Part of a small language model's weights: MLP 2048 SwiGLU, normalized queries and keys.
Each number is 128 + 32 x the weight over the matrix's rms, rounded and kept within 0 to 255. Layers, rows and columns count from 0. Numbers have three digits each.

# up: layer 3 MLP up, 2048x768, rms 0.0321, rows 1454-1488, columns 512-639
# down: layer 3 MLP down (transposed), 2048x768, rms 0.0321, rows 1454-1488, columns 512-639
# gate: layer 3 MLP gate, 2048x768, rms 0.0321, rows 1455-1489, columns 512-639
up1454:143125112135178243155093139110142210171148145093118166119141128104198083190123153122093170148100093113144084159129070090117084077147169112116153079163111106092141080170140069150123135106128139126096156131137102148153154172115087123148108061139084093137148209060108100139181038089128105145137110155157141079144143172204078134108141137118136101133102126117095130097112130180120132095197
down1454:103180142132154146139155182132133120129079143184146184171156102087170130137119117202042202091114136161137143153138110101128175188125141120180123119093139118132101080111162144098157107169169151093102183059118124185101181156149062169147142129134082018181142080094126065065129144132139140201137110111156119114104124177167113116079226124121148123072145054130094102113065053163128105181130
gate1455:178139149139154113108120190160137115145180125133092116157144159128131119160144166086132122139194118092158135105106141098149131117081096059236148121174075151120101141097126097115112190210185103136105172145146103138140134100129111112167158103141141102185106143165148077106089111157124101126139154093158061130114158087100099124090163129140155116126138132104157184117143113134153093095127
up1455:110105128160127101143096158065053146105176139139053148111158200118181147112121123077091167176157144093106120099105115099102127201138108121172125148099198165134136110159106156019143116183145057139146157081167119138113129148088159135116138086071140145157086129157208085144177113121134153124095060162174089148123106105164104103114123149076089146116082126110166198149141111150086123127179
down1455:110136163116093133118146149159184096209119133114173074184126166148133116096165138121195170112173112160122116164135097162123116145138192104062097133113108119116067110095135062135148119095127090090130134126128114094093158137139151106088123120176106185089111074104094131070182133121111107162160154143142107083154122076082097183137184139126127131132233126129079056115152120116165163122140
gate1456:127128174137125118112130153079142122145144073191194190139150120102113168144111101140091154084092105136113141091095109146115168092143119119178116120120058118128083159187117162100092078152098133106100101118092151117157088142083105129120205138173143105194105151166116081090179157153137100090120104121146092094155106173177182127108127109191129112112170119127121097113134168092125096101091
up1456:114158109160179125123086116139094151073127077162079079121161148162158071155107104126118118167163162137151128159101144122135045089128113142149150114159156144146148150066111135077133155140166074166155081184100109141110151146167125172104089174114137081013116086102169188159126057151134137095117167136105126180159113124061126087150107102123109165137107165062163111124124128082137142191137
down1456:129175146115168163165037098105140066150085044150137142082142145170138183146147141178169120115160107104111128149180132133126098119057116159110187137130126109107146076099094107122145159153131097119111147090142114132085123126126096098130130156119064142155143139147151078155153152124084137179125142102087092108166157127110132165079135110150129124128193138168134139168129130109155122109098
gate1457:166159152241187202141126162136089136138139155191131117099141078114088093164100154076143124119158117109074064108083157158146086109091067165109118126141135111113140077143168144099127124118178107148184104122118123129160168172166207186066115142092122090154164166130117125090133170140135166135090108124103143167117114173090132100212099115069161138191130113078135112094136102154175157130133
up1457:166080149192153142135147142200174156152115173063131168066148082180167109101075161136089128141186148072128193192114153152093120135119116193086168149159134120183104120171121124161114158182164120193147089093164087125135154146094193173072051078112115110091067092107196120127084154143143122109158054146134192146058127143186160111065094156114109160116153180229113082111168126115068139179150
down1457:171145178139097118149130141129119098144154183139148061192132156105098107101074104206057118123162155123101108068094174165144183035111068107158132122138079110097112093112138164119151185169161122163123158182171069220203197147125078157150158105126116078115173125131151076102203161089145152116147112162159128117147128111087166117132117105087118183155120117101140167116176105114143079173091
gate1458:120130161203076109111095091111109109181173080162128125096107124176127122085100140097117163140119069120089123085157072135107151160105167182111105165181126100153076108093112122168121126115146174135149171116180101083126140111104109125119093161101090102150127126166122106093124126148137133124128094118147122131152123090070134131076139181106156164092175116100129153063133119141150105135122
up1458:147151118069175101135128127142112184094105119143126109116111143070153140188128111129159079129125187138153128188069143105144094166201061114134123145071121142105143137105145136084143098101078103115117089107086180166110110147119102139141175121116142120117121105103136110164099107143135148108113138176123137099078143112172120124128114039111131104136088135153159157205137166150126141163140
down1458:134136133120115144125114121163148140086161083125122150122129136105112143135056139122126097174153155091111153130168107060154107178210072205090107170128172160137149139085127134131188117143088128099128117161111090121137137137027112166167102101111121130178130128130106222062133175089048120134205125091187118078127146141148097136123110107122170103143073118091137112124124178118131083056112
gate1459:112104087128135157176105066051087105154094110117115083136097042103089114116153113158112126083172129085147117154131102134154154144119111147121144118121137092121186165120147083108201090166087196153072182090134167100108187130145114176122124133148115085149148147160169157135126071114144145126141068101176090173132164121111129125178090138158176133146166175122118164142150141154123146162114
up1459:119164074124181159136145171140169142117151138111127076158115150227102109136117176099085155060153132122108115142106151082152110091096129137160100088126096144099112140138124147124137152118113083143118132150140172079181104117117173116090130152116106149099117083101106120088187130117109132060156138117168162126184141049160128123147159108119173116164057102098157165084148152140113148166122
down1459:080140154126140172162136144127133102182140093139150144130162155122176098155133130136154178117135122122091143105069089188097167135133173123128153110104083143123125192122148102083166144127141105103131136150163090151103129180081061082159104149127136150093069163101159142157118144084135103089148079136183110120113133113081103142105053184075130102128091107144137103140085081080143215166142
gate1460:104235118111202119161141169118152080161056160115067094152150138159057074100078140138168191166124168081114121082082138087201146136103090144055172154065157136128153076068172197124139203108143147149119148093121140118120082076174154146164092114178125103138080155132121176090105191143144079045108174147089099102094124121137059152236111108121129127118151135113102105160115096107170024169125
up1460:129158145123157115102101134088218059093113163119145219115121102126127128098095132162111124130122145126085223122129091118067138107146136147148149076110104140156130160055138176050140113029143151081171088183138149119115145146086128126118067122040117211148123176099178131122114204136140125158146171130131112121183073145172095122115122137100111197130162130117140128140176108155139125103155
down1460:127093208153133118177095149172102164162162139083133107136109083108161157128094134110117090092119110103107078082161122180155095169090173130143146169173145095121145141124083083177187116198156147137104115118177117082142123098164144148107156161160098082132176057101148139195162139173105131146139102110205176129149123101049133109069181150082100093145085085133092113179122104171110165147097
gate1461:120144169174075173134161107087145081128089136169163087117158184130186133132097141107107098109125111136140136131109069098181107175130138099117094098115192156165151139057184077158149065145141153091085115141163124148077072119096121197140157131090143188099100128198114128193157102125096058165082086143120142124194093159099128079162143154167127092175134197155128144178116128145092098123106
up1461:197148221092132172122137162058094145085077150121136116089122170146204097132125143196131185138162136155126124140067077167126104222116148112187154190203138148091095169117131120117112106125152164152144153146103147120161123156124173128082151101075104122184120073196155088092142141068198065091069068101082119119153138145154125112132179135133083083214086136127129141140138128090056067131118
down1461:180156165129117175101110121160145099072131142193144129097146159156105121089151131110150176085140085161125128099126145132145121104153154179081120181099114169145141037140134088119021140119102164180064132192133109100120055165122158116086134127157120168082132075111112125135126181144097118070122097127143092151130117140139108163179147139153137177168110122172133136117140104137119127142150
gate1462:124142108130119124141055141131120133177091173173129140113074159115102121165137068154128131055124103155204107130108148114112124126154133114160218136150179133151124089125124109091149169083120160240094124119094106126082150101128103075140113228115103064147105126108252092113048188118137106109125146118186107140103164085099111172140132114122160103128114177090124097199142142111127159107085
up1462:083065109122180122120144163146186090107147061097125104056099103133137103108085108190111101100141113150136146147132137127126108088118063167186144081155052088100121161241139122140061120120164095059101090175122083104134117088181192113081158105140118125111140127121065206095158119140096135115113166191075160085174042160073140087114160123188066121110163185130178179136142110121151138105229
down1462:149131182155165167151152123126121102112151143123106133165102133159124108151192158137104075086120083118128194157167113047140033144154138107191154127133165123159201139103133105172126110126129085126092131057143179123064085140128133146092122085138158088143024043130089131144162151131208100173154071138121136153144173156145129098165132072109149143117096191135088137219158139157110092184072
gate1463:160085085141117135141118135181086111086180098138104138106120115136102114108093186130132112126133161103105140181122192181177182111081087122106112120131042102121152149104126132152158101113195131094109135083168121126144119123140103153192087125142145092107110139160167099130178136082127097121093091211125123168155112132147118132154124170128108150147086166122071138122141131100156107129146
up1463:147168149060117116095109139148142139142005114088098215159084121099145102113160135047107144152135124145045140127143091148144124130143107160105148155230118141142101180140145069110073136124172089153156154172134156157122155111144068097170189090043172156123086104100107139116084084123127167073096093151118066174128102129074140183136157121128106114085148094078108167109108117124069152066138
down1463:136138141174096138118152122146108149152113089121174137170122147146165113214124083110204101175131074121151144116053110152175132127098169122053124134121125149092145066148097128172128140128119097094137122141106123119152074151210182108049111143107132152073110079139157188131125056141076140180127097139156146067154169137110163129136144141167110081079116150108110100129159167163184128101154
gate1464:104136149212097096157105170136187118151115133154108106154117175151125122152049168120163125139149146171155163135142107093116110151116109119095105115094171164125122138116098133133127125137134106188198067106170140134092148142182168152127158109141120167086125159138118123110160093119107094147139174121141177158096153137151054147188127177111077158160116100106109107148106101084118133111136
up1464:109108106150148091162159141170116129137119197165047138141047145091069125132100134080160137141168111159093121130138087120154103110101137143109148153040110137161143088171162096140095162095128147130152049119120142139094133162131141126204132162149113129117151146180129089149188162099110145170106099142084154081147145152126097183132182098155101127054135123083156138176176112137149164067145
down1464:067146135134136167195128092133159142057083117134137125135119086112073195090138172097134123124113182178160105070161145154076165101082122152211132083120139074184141169147124147141064108185103124080133130170130161146150146181148121103057111142205143129188121154095146136178060105127095064163152167123151068129152179118113144132135127115122128143175106150152108133152123130166113059090168
gate1465:071184087165058130178193091144147194082080065126139102112133116118121092199120138162134200114141155123113125191102155113139137149130147161200107107128219130127148179200163146155060056104089175164131132084136099107125210169163106148150170172173117119177174146136163126161171105078146107165154108115115118116072148163147119169121102113158211146232120097136163172124099126106137129152108
up1465:098170095156057134111188124154101177129109090124118133134101120171146120174142134102116206099153147120116155173124168159217167175117140182199071107108111139146145178192149155133056071119113177219156141072102137137145166134158086108112158162149056150194184160123152148151144162129169142122132128133124114128044162145087181160104147071123185063250121147186188134151122173145146121136112
down1465:060130107130077125151245070172148139146217091135123100148129129134134105137136103109140174102122140146114185179087115078180059117121138091085097088162087169119170191173115135082077186124152168147163121074113142140116166092155169125110107118135122149100064107175100127158106094157116201096115158086109119108143183113177080121150118095115187128167157111131165175105173166165116092036160
gate1466:122076127135125153197068131152140128234114111118109164201130155085125159097116099184100115057185153123118146142190140075114084173169042173142070092157209067105148088170158058169145105115097143078137109073153083123095106131174134150187099138087071117117161137120150135187113194141076130117096126212089090178044050094122204095189190150136108108074114108165129149142160142137156093102124
up1466:182061130133144211181094133126075094200118086157070139117205111135143184190108091119121149102137113162203132139134090101165108148144107178166096095099168107095162104153178066114160104203079102099067156088154102127132141081146115141150135134147094130147101045127170126160119157125155130110101067180176154140043043094105147097197170108155140100081142128083113126158141155085101142109193
down1466:101102129129130144127147155027107156097205147146129123164167074093084164163123184154069076098116101094167134137173085122155108224090089074080108103072060162138179142083158166108142083138107087101170101084086138100091141146094143151130073152185086137107193126179079129153192087142140101179120046164053142098125162118093170092080203059146054121094150156160103125131150108220203165156117
gate1467:106091023142162113097172128135153192180142122176202134105137098162117133133140172111184044119155132112143108107135148100179150124128145144057080117192125133107118164134117126135118142078135073122120070077120109103152100154196133120116128163184100097096096209077181149162102116139106133067100079100109135159168079102134101165084105091084170049127014086096107107141104153138127110166113
up1467:165088128153121084115175166153140224167144189052107087099160126134105110144109128124153136111095103080018107120107110162133126181154133136156137090141134073128156102168077091185171141118076089140156064117164192093165139114161135135138168110116123200059072177130143197096168137132135155112130176140110087132146093132103128060083046094084140104132147129139106146146056105140146131111153
down1467:148116110049115126108147088123126112158087088177105088087160104122061111144143178100200114121107121124108151112173165099147118150115156149080072130088123123118160168120099110117134118125083150106147159102167090140124069138080130143136135162136097083157173167173143095166122162143102099082143127133128120119085148182098172169074137125098139142136091159123132096128160121152093115140154
gate1468:113170153138123171109135135128138121079123111123083147148063127133118115147156134141120102071130114124136136158111125142131149106135199194106116117156145128128136162069131122129115087056096153125142135194158153162098120075104127146104096110084135158129117117130089135081129165123144138146139165132118145151087093147110135152200099121155153187148101158060090119177102150143116091192124
up1468:099166176159119128106127125140157131128098102130116162121112120170128106140140130165113138114144115143087155174146104118082111136158148161149086140118151089152160159132131083105076104096123179126113099168152153165106096075122069125129113093125137127099130074166119129097107158131132146131175194129142125163122094175123182110153119115155090142139129111120138146168088147180121151101099
down1468:113073111118131114107174121175095042122148112109150092113175101153106074114134087157177120089137096119109127131132164126159126123138144172022125122102181151181147127161118124101080118174092156147138122164181135125171134157132113120157145154125115127119139156116189130156166155125095118124113159079126079136133130137108155120160157121129101170076113156127137141110168183131121141090146
gate1469:088151208131106082142139094138064094090062112156072164089117165118153112135121178168087175133146120071157084197126128118105135142113153156130118131217107119104190142097121121104104152142121114107093137182138134185098115130134201159133118157080102144179144078172155070144106110139132113145139078131065184100102092153116169059138134140089090126124114112125095129085156115069106168165141
up1469:076074177125160107101115123124164131160157174140151134146166111110228123115130111128075189104138170152128153099165118180115128132135170145112139127153174162122074069088071138129119179165081134113179086080113146142140152221146155119201184132075157218178150129111106085120090153146142105127112155134140096109114187129147167139072086160104117124138143098108140135142135148136175114134089
down1469:119133137106198160089164157109087126141220128124097176091147177186154163156116143158149122101142157191075089093110128135099096134080111133123132185127145122105095117150135130128160137145104145128118129159124138100139152100109097128168139203151162173153132110090157097152136062092136133162115136151140146113127150111115112119152163109106121153161114143130140136118162142155148194112165
gate1470:114172076085141136098111103130095109121095072187120102108127048107110041108144097092076149167146110163124131123132128125133148121132131106124137125084146202094143186103134133222094093048050162138056159126216118115112135155153162124133134181133111218136199127134144157156121094072127089184153130126102116152114156137030162161161164124110158094108095092131128115061123105072152141141105
up1470:134132076085128067167151103138064088217136088125155114132101156126095138119159090151122102150124120138122158146130111140114094130082117108212142140094100143108114149164124132087081098064135146088110121127185161098149144164122133137132112179210115209104154096126148119121136134133153136135165108141117157159099151149032149134174154127118144162166078088148118103094166113088150129174172
down1470:146141107188087150163100191102114161069119178123157115102109154140198120110154091085097118117076157100128070105144160149095174163133151104107085143136142131166128081044146124140179151183159142189143075160109139119089164120136136132101122111127156029118064162101109081097079139102126155123114114091121165087154096125209098088094118144129142102167190139059132132117171091123137104146133
gate1471:155131150167144092148121095130157135105148140118141130105134089154113117105124126119086126184118104174041119160152145130161180173127192140166141101152181129092132128111099178162141152160170170142160128156097164115157097112148164111087116091121096095145132067190118119153136116159172131172119147108132099145168108116165119155106141137155150103152183181174132175101111137139117113156142
up1471:146165106110149119123110154193068132107156128156109162141127129090081095193158126164141112106093125155212150092142072138126085103159114135129142095116100127134129150078140091154109141152109136118081120114149115107094144119136050122141099135115239151151132156106112178114166112143164143095120138119182114145051152126140086148166118133142064187154100137072151096115109135115099141108082
down1471:086191157117165117101096147174154154185110141129090126141134130128065118120041126143132064144097156105151062085084091113062107067090153128134104135125159131086105130119098150146128128183153126111122133092079126093092110129115110118143103065143146049143174096121090135177153155125154165127128040090170154142137116155144113147147165107129168148098076112102135107128132165142121133149125
gate1472:111152137144095087134142089094144132148102118193175172147110109118132159123073115123149116085106138081170071146108186157143139132114076171106146245114146147135114074154113103187113131025150138104123142204110099162141137100134144149129206122170138000091182081140151109115113151107139141151147065088057180111140154176136101135068160161078158108095100087158109131142170141117177118149129
up1472:072105118175140157186168154151179088082143119138143149109093101081135187159111139131133129123076165120130106162080076069056086031148179145104117143147150136126121114116062153122094185101173080153148136110109100148125152155051139149135150122144127103140159087136100135094074031136181140113152090127094115199093112138077099125150089167103168089158190149152151104130172153176153135086161
down1472:166117158164151083086138164154118068136132152134162141127096124157140117113075065153170120127136092141118107110139084194092118191140148094114177148133098115165093149101113074130191083135181147146160121106134112146125162133151090140131123141073146134094079092112128077098174116126168100073185163192123134146069118187175118167110083157118092176133173050115111135156155119139155137120121
gate1473:118165111121156129133193105126198126116143133077115120118110166119133080124129124129099186174152181141104070136074138079073100127097167094159117096143178097158140074110071151150126064140148115109044137102087129124147149144146112085121152125128216118100145073056127070130160114105139216192128141126126094080110126160128158143135172107105109143195103107096168118114108125133149118149101
up1473:157128145094120087145128096104179146150131116122123150128152159133133145150149142124126133160085124125124154127158094112148173117153182075122138104125128130084181095133109144169128150093124130147132110140104161124142169106102096090113124085126212149143136110104142091097056143142082151133165145120157107167179112120158129131138172097100115157146106127100146110141075153114137079134062
down1473:131094132128120120156044187176170114127114152113168133128056097099114107131094165081124081165112142159205179079132126159131191076141189101096118188171115141117107148120099107126168135175128192148100087163123102145037093177185138103122134099123086109148145133113129152124190120190123092102103119127087186121107078113139103138079150156118153164119129152166083125121168131093093143134128
gate1474:135105145145105167144118049098137167114155152105103198094123119160140148100112171054128066119147135102105122153102139148134158109074123140118083147149136134149115193138127109183098081194155183115192122114147108127058124138126097164107160100110073084096219153177121126131175169140102147091187087115093126048147098106085169124091145130129081183137087151140160071101154169137125110184118
up1474:119123080122120190076110145121141071137085120160176094132160108127113115167100150173178174130122094109089112121145149165139098115189120109119123087115126131119151092075127165161161118129142114156167138152130125097160139119128131136105061149086149187152042127119136138097086040137148127129118185163098152215071146146144087063218059139136160133169139113127162138144096113120137131150162
down1474:170121088168129140150094117090085175140118128156101129164092102102080112127117106162094131150157165060142107133065131116132112125149143102158161152108109145168134142162104128097123095119092113142117163134135100163089100183153137124163138119119116067110172116130148138172143138116154138115108117175120105158138135154127221142082175138129120108146141165174147143100123110076192164147151
gate1475:113169123190120140125138106137100116105114080130087134117154107106136145164120125152111126145148145123117124159123137131149124114129149131159148105121123142134120144090151139177149120112158103137075156137125129116142131126126148145150168137144158129120113165132090111118134132128117105142135133122158124111147099085142110132129112122103159106108163139129138112127135107134176141133146
up1475:094091180100133121157134093109123132130103118151137110092122160071185095113120081114102120110129122128106136097131111134157117116148131110121132145116136127108125163124106150107129090125110101143138096127121095142125160123136112157134128112132132148191139164111114097158130108103123154147165059113137140132143094124135110154116167147118114121104082140137135151092126077124183142100112
down1475:094124170128152127142145088086138117120111131085086098120141147123148141146135108093124112114118169148135155130119154162143166146108103124093105116081110118077086186120080184113165123145122126120157141141086118113157130142089152109124114121152142132135135094141108116131155123121123111131145140171175170118140112125152141082135140117107119159116100117124141205140099110141160133138126
gate1476:147167142181138108148137127095107160141092145102122102117118186143142100176117106133138120109122133162155113187111094114165092171118082172160148159123136086110112165123153119118170162082098127127114110177077127178139090106171134150143108117150126090143138137126085137144124121141151148133123154133182149177163097114062143144199128072059128090203182104173145143147164105093079115117144
up1476:107100117185120112057115179104172106200174071098119145066188072071098142070151182158170111176082099128103176145067114166156115155108081067148181146142143083098129082117190208161184114113177084153198183127156167070096139102151080086133158145135147223186111141172162151114091138113108151084127084077130125131156102149176138158087120111163093167112132137099167090161119112144116142137088
down1476:102097159146092199163115135104171091111133177153129112158153199103181115168094104158238076198136145158152132188120144126154120144094120093181158124134160108189154145117125103131129165130125187169113132124140162112138090085159170134080185123138111062172183168142154129137123127066144158141142095158152103097192110152174140165138143136108120104104131142126112080101174123128111058082201
gate1477:164070147113120052147146099128146105187091152035141135096107156166095088135154117131141169194112129118089147149100158202073152117124120164085142151130106123112130149174141166112106094186061144106154160130141160129139092128124129142126136164039117127038151139141083093159122151145123132145141133138113176154144071152173152086132129108013182155137102127108109166165123149114127149093111
up1477:099114108067103154162108149160117148120189165159102124184142118030143178117090110141176108077134157204138159114122063093112131115146157104142096134187113153123155111105129177108092173111139080151101087073147060085123140052125136139100106152138108074217140152145166170143168087064146103133046132106110073116102136154117167090155092136190088124113120115121136102165083156090120120142102
down1477:149106163092184134136058124146129136106167139122111152112110183136104144177174131157181126098140153152079151182177106127146150148082136119161081110098180097065162117134199171127132118116070146137182075102106141091143095106098139101140092132095103127118147163109124114176157097121137109125146151133155132132064172115139141089089103227113135166174097115044074085126126121104085135121084
gate1478:114126163102068160128126067101153156154066126211107160123111202109190165136175084138133125106136127108075124098098084140128133170104109159056141114115222164099130083154088132092128108180133186074067107125140109111083133156116110161057086128203089114088133174153185147174089063090127151101134066107111134080080115086107086171054135081104149100140099093194141114089044187140166044155160
up1478:140128101133134167149109209105164103063135149074084134108141089183114097077104139151114156102099128118077102165122192145120114140091126115202119115073052130146154128055148183136146167108096186142098192143087180158133108094138138083151167076067140114092123126143080216130148132127099116127150153137104104136146165179143110115119123168109131123105177124105095128154133136109081122187000
down1478:181159111154174114115146110138146094101066098102155112112138165126090089153117191126148127168119074101137096153150107107166130096150140157072159166154103138151090135031108148178106166117090112156079092109157141114133172163149093144070145140146120146117183142142180186130064097133126142097115125103179119114107127102150100126110143113099129130116124155136156150068163113100124113099157
gate1479:143165141135113112122142111095167092117123150165108133124148133077069199129135118153128128125171135061124180134104144076213163159152142135146131124121141132085138152100166122112110152113158132087127139108104189125128108141170088131152098118142131113144173096101089118156081145136155121127132144151155135155124081152167100105125163166094119141127149128106136138122108163127159122132119
up1479:168129108118108141134117122102153098129155113135081097096172129130101155114057134147138139116139103192103143153151162131136141087099118120083132137126157137168077144142142108152127111089110174149102107074098117103087106139113145111101143073110134155167140170149140091110122131125141146145137142132136125133083107174139096122152154119131089158110142153145118107142112161102118122131110
down1479:146098123132124149141083143126125122105142127115160134124140112146103084138159134114162107077131172172041115140157096100100161102166116174115101111159132126188141147142152129108140080161124153125177118089136132122088111064095107085111104119097110158090187120145137130184119153113158172087090124111136136139114126155105086146180133152155111133134183110118123104095183120160124121162137
gate1480:089102174151114211129171139180146123180124157066128127120066079142177074069150097135131114129159108116173123138203120139155124123161118156144111134104162086106149103124197078132095159097117141136161099100092128129087067091159099149083101176085154138179144189080052147123144124107134109124152189110148143135151152098143187143191093118144200097107121090135136093116172119116129130108162
up1480:159135170129130082112159174151109073152125158114141193169129059104183099089112131152115132101122142149141150116129128171124118066148106163150105093166132141167171129111154136175112124149143112120134091132133141130104125117123132172144059100115116185178119134097169127081128129117133128152115173114194136107181062155108166091189156151087177093128119116066079077148134106142151145101124
down1480:121145112102145129182162164107097141145108122142098114124102093174142115118190129143144134056169124149121137090127195116145101166078115099113135121119127091096112103132169146134153150144132143104183150138120135156125109112149160107122135107120179117141114139112120134136147104137154143095071163127154105127119132056126129120116142156121141126130099102144156118126184095156129081076112
gate1481:139124141177092100127112137101141165106089120153149106148112124130118158166121059120121122092140126133107140125115165114145130101164127179095114162049173097097141107148113136106080081207157166145160078092100163077143166098148149125136147182113148114155143086104154108143114107097157199090051116129146172136131079128189151149141075171118107182056073149160136130148134183147157179105076
up1481:071078134195169138112123158144180160118123121098121053126205101081142167127188134100089135142121126122162154146113137114065129109161188107162131075151146131197162091090128165165185119060128168160140117139205179155138182105161168176076121134068143093052162102127138130149099162101130154143142203151162128064085096178060161166180098143166154134151089078132133145129138110109158138170113
down1481:163067113100142136110111128156145106133120171128079166147151127118076124047089042135161139104134138148136144149128091134148118121126135136093138106136174145130146142137130120124132121208106115097046115154085107077166172141103116114078195094180169125107108153179162127118068114145100131111098140154123124139110102100128080090140137127102165167101106111130079133136128141112095152075168
gate1482:142107172205143129106080185099069102153109144139152024121124154139133091103198145130116175104166155130151132137093084155096093063179170114124118198118120074161181131127130134170151169105128112166164084093178173096169137159086147141071100192125114100127138091136165171154135158126067104105085090080111173059218171038184113052135089169160151056090152112109129165064126200180169124111143
up1482:124087170093172149122097194151120135194136117097101045167120082113149183134238145116089190084136138186178163127046109132138057107209188116104145155138121069142186133129141126175116098106139130134179098131133154084131134127120171105150123113131139115134156142095122160181148155115089121120079137095108185104187150054163149112186092118134127112146113076085100191121103183193213068090143
down1482:148100143063121135051108120090082109089182142144138106111196120162120076102118147109135137148108140140140100128113111146123134184111103199157086151153150043109164104077108146128136138109145119140167159116083231198120145094149117146110114134077116156111158063096076093147114101146157111119096112128136171155143136088080122082115185037180178091119113097122140097157145150109143135134115
gate1483:125102130139134121107156135119162114131122105119126131127117085149116116130105160121143164134103165138094115107099123153101135139188114104100153156113123135106155120115146110170120120143119115151118151163174106122124116090131122140076160150126098091149116167131148108103121129115172145157125150150108120102111131128130132148111106157132141123140147093111114124132132105149190163131157
up1483:141161123155130130114122109167172158091139114140116155104123100148123146148137100117151140092172150114143100117176094108105107127080141136145156138099121139124122136159125113137143105135160148143153149083117161116152137185122161110124148096127171169114117165171133134134129080111115136155147117155153138149132127111191104139128138141110107116145109128100183141157088100126153140117134
down1483:081172125144129151076124173141134137130171104162175146100125145110158149130138102135111132094187102110053105083204127136128133143042102133140105096139124105154129055140170066160057154139147139189150142103127122121108160092123136161153139081182133152120116117147109134121143098142133131094159156128135139118159177125189112150096129072124096139179132098066144172141123091155121172100126
gate1484:118146120154124128154140154126098140129130178086117131130167144158140149100147159127174074065160177117119122193149130139099131098122140109133218134122083182167095109100082095091146154157126134132101089137145113056130123110174117093183131119092115165144137162114093173101156176138168097193126141110108169113169140088175134137230136238079091126093173121151104111143119159193147139198191
up1484:106111092080152086118107196151041119254139122144135178092135143113124129085140143137170119108133111114165000117095069117117117129129170126081129132148133135167100139138124132156105147172138182156133163173134080145088155152083101122122130206123095255117121068107154151139128163124088113147142097130138128113146124103116093167123139121100125140074116125071191136147146140153104137114180
down1484:088190136099154131116137098084199090073135105163127158132149079142125185138122122123181108144108103126075192105095122100128126118162140189200117135124126104111181096164161147083141154076096071145142158103149105133141104149117138126164126172121083101163132152128073157109152108095095116159107157156066054051120197092089134058125096166163137074130126185112054153111121170109096149108075
gate1485:118176144125124150132140118174116154167114171116103111127079142144125100106134093160186142102077152108136199105134117137138146126154133150147111127141095165121124126157123129078092115126094134116105167136100158116174111125157065125143139159087130130159159194093128118129138141125117118124083126095110146146159144126151115157157168138130159116141179150122158117169122133081155058157111
up1485:082132100090115114135107065160151156119095180129123157105133125123092116142126121126064147109102155084141118120165120125099190130095118097098182120101137167133151111085109133137119171158120099118152130180123170144189123072113097132131163150141092146097140126091096067159095102123123146116129153080087118135118149133185112143161127183118140122158123128117064139137148177098090142123142
down1485:167132155120122150133115082129131093093151115087113132168118130111131149173086150123103111199149095129144139103146157108102166131080104083169115146101151145155217090130140154126150159153098139165099117105131134081160122097075131122138131087097143153122122117174138101182160151172139173091076134116161117101163156118193116124149089145159141128072134151115125115129123106080118122087103
gate1486:113114133184116103178076096139146142120091137135133140195078117082129165136108113143128109165166100123072179142166168116134120156164129124129117178149157100108111139130075138099102123113083115169194153130118158094085147172148130123109177147155113078138100143156107130124125135103168158095111114126103109117175128125135182160145066129177155128148131110171109108107144090127160112137111
up1486:164113131149138156110127122136116116090187150157195127135125135142134106125094131100078183126107112133179081176123083106116165110139127082091134121093108094145119176139143109119115100154122112120092163141148116180153112086136125125166111110108153196120132141131143105141165118102152098151115117123134118175120095132163086144149115114142097095098153159104116124161109132121125140061089
down1486:136127129117095155158073109193100115122136117140116130165137133105105089121169141110139167177139122152172159152075176111120120112098118155153163118163129099076130135103071137146146122043090151132155128106158159158119139188123128080104104155130118129131167128109144109134120158098163130149100171079151074141171104116132132189188091128174201092152159161118124137111151116135173108071118
gate1487:130114209133110157163110073099188184132181172123159195148100096131122037232135059138100169078115131128093091161062081123134133165102114119166085134109085152101123193090140163155104061134124073162072147121072139182136154127112118174143125169195142083186098108123140149114204098111137105175127165155115109131091123099109116122159102119152117252093183103133135143090117080169137097063106
up1487:085111111163116225073103125089126160062161110102165210137138092123143111162112147107131103126111089085052105121176097089149173203145139145119126096063149140145114142120170099086115063253208077165058110128136146137141160139125121072117084171153126186121089105105144145137096165117181148084138161138171142074141141144109113066174134084162101128129112157117208125116133124179174141141143
down1487:182144131112166072108168145185169132073124116033114106150115184131182152094084105174118124122135132089092169139161110060099159180166101134122109153090141153193164120177157159143118117167094169127152146126194123150126149156098121171165172179205085098178068113121067134120094088171156153173144146076151139132137086120118173088147101096090177140149119125169131087112128091131116149101148
gate1488:144121147125119118157108165164098129095151139089096145162170159101126149082110128122132141115152168089139208151120100081141136080087126117100129124128126125094127039178144154132135098152134177130089118166143128206187133132100151117176140125165085147171100149104083150103111084092076142124096129099148151152122117100098118079140135212104147101176156123103127115096156070134080146140143
up1488:216111109105135109151151107120105093121195147124134119160137095146155113085141085150121111120119134112124178169158074124107123062094152110108119114136119130125150094120157121147144108130121105115078165136070125127163183139107104119146111110128143134123150145118113163094148144097114095099066105133110174155054149152138128124143147188049155087121141073131115081156165145131139092126090
down1488:144122111158159163179130113100124120108170137143126157124117182058121122132127181137148154193152054116147081152103136132148164132171075130151089130074144128112135144043148167120083186151125202157165166105116169078127124135158147111124183182162126094129116095150165102109178080165139102091132144101137121093216130099105150094087175144143158114147161131123070128156157156201179115155085
gate1489:132139146149138078155105174126150137132145115142083156108166130104126131122129150144140120118147071116131129134099102132108137161149103142144127094094119171100166141142130094148129082098158116117137125155108159152133118140146116146119144179105117080124118130117167160178136099095107137143165164158118144110157125140177116147102140132119127126176176138122181141123096117100140129101160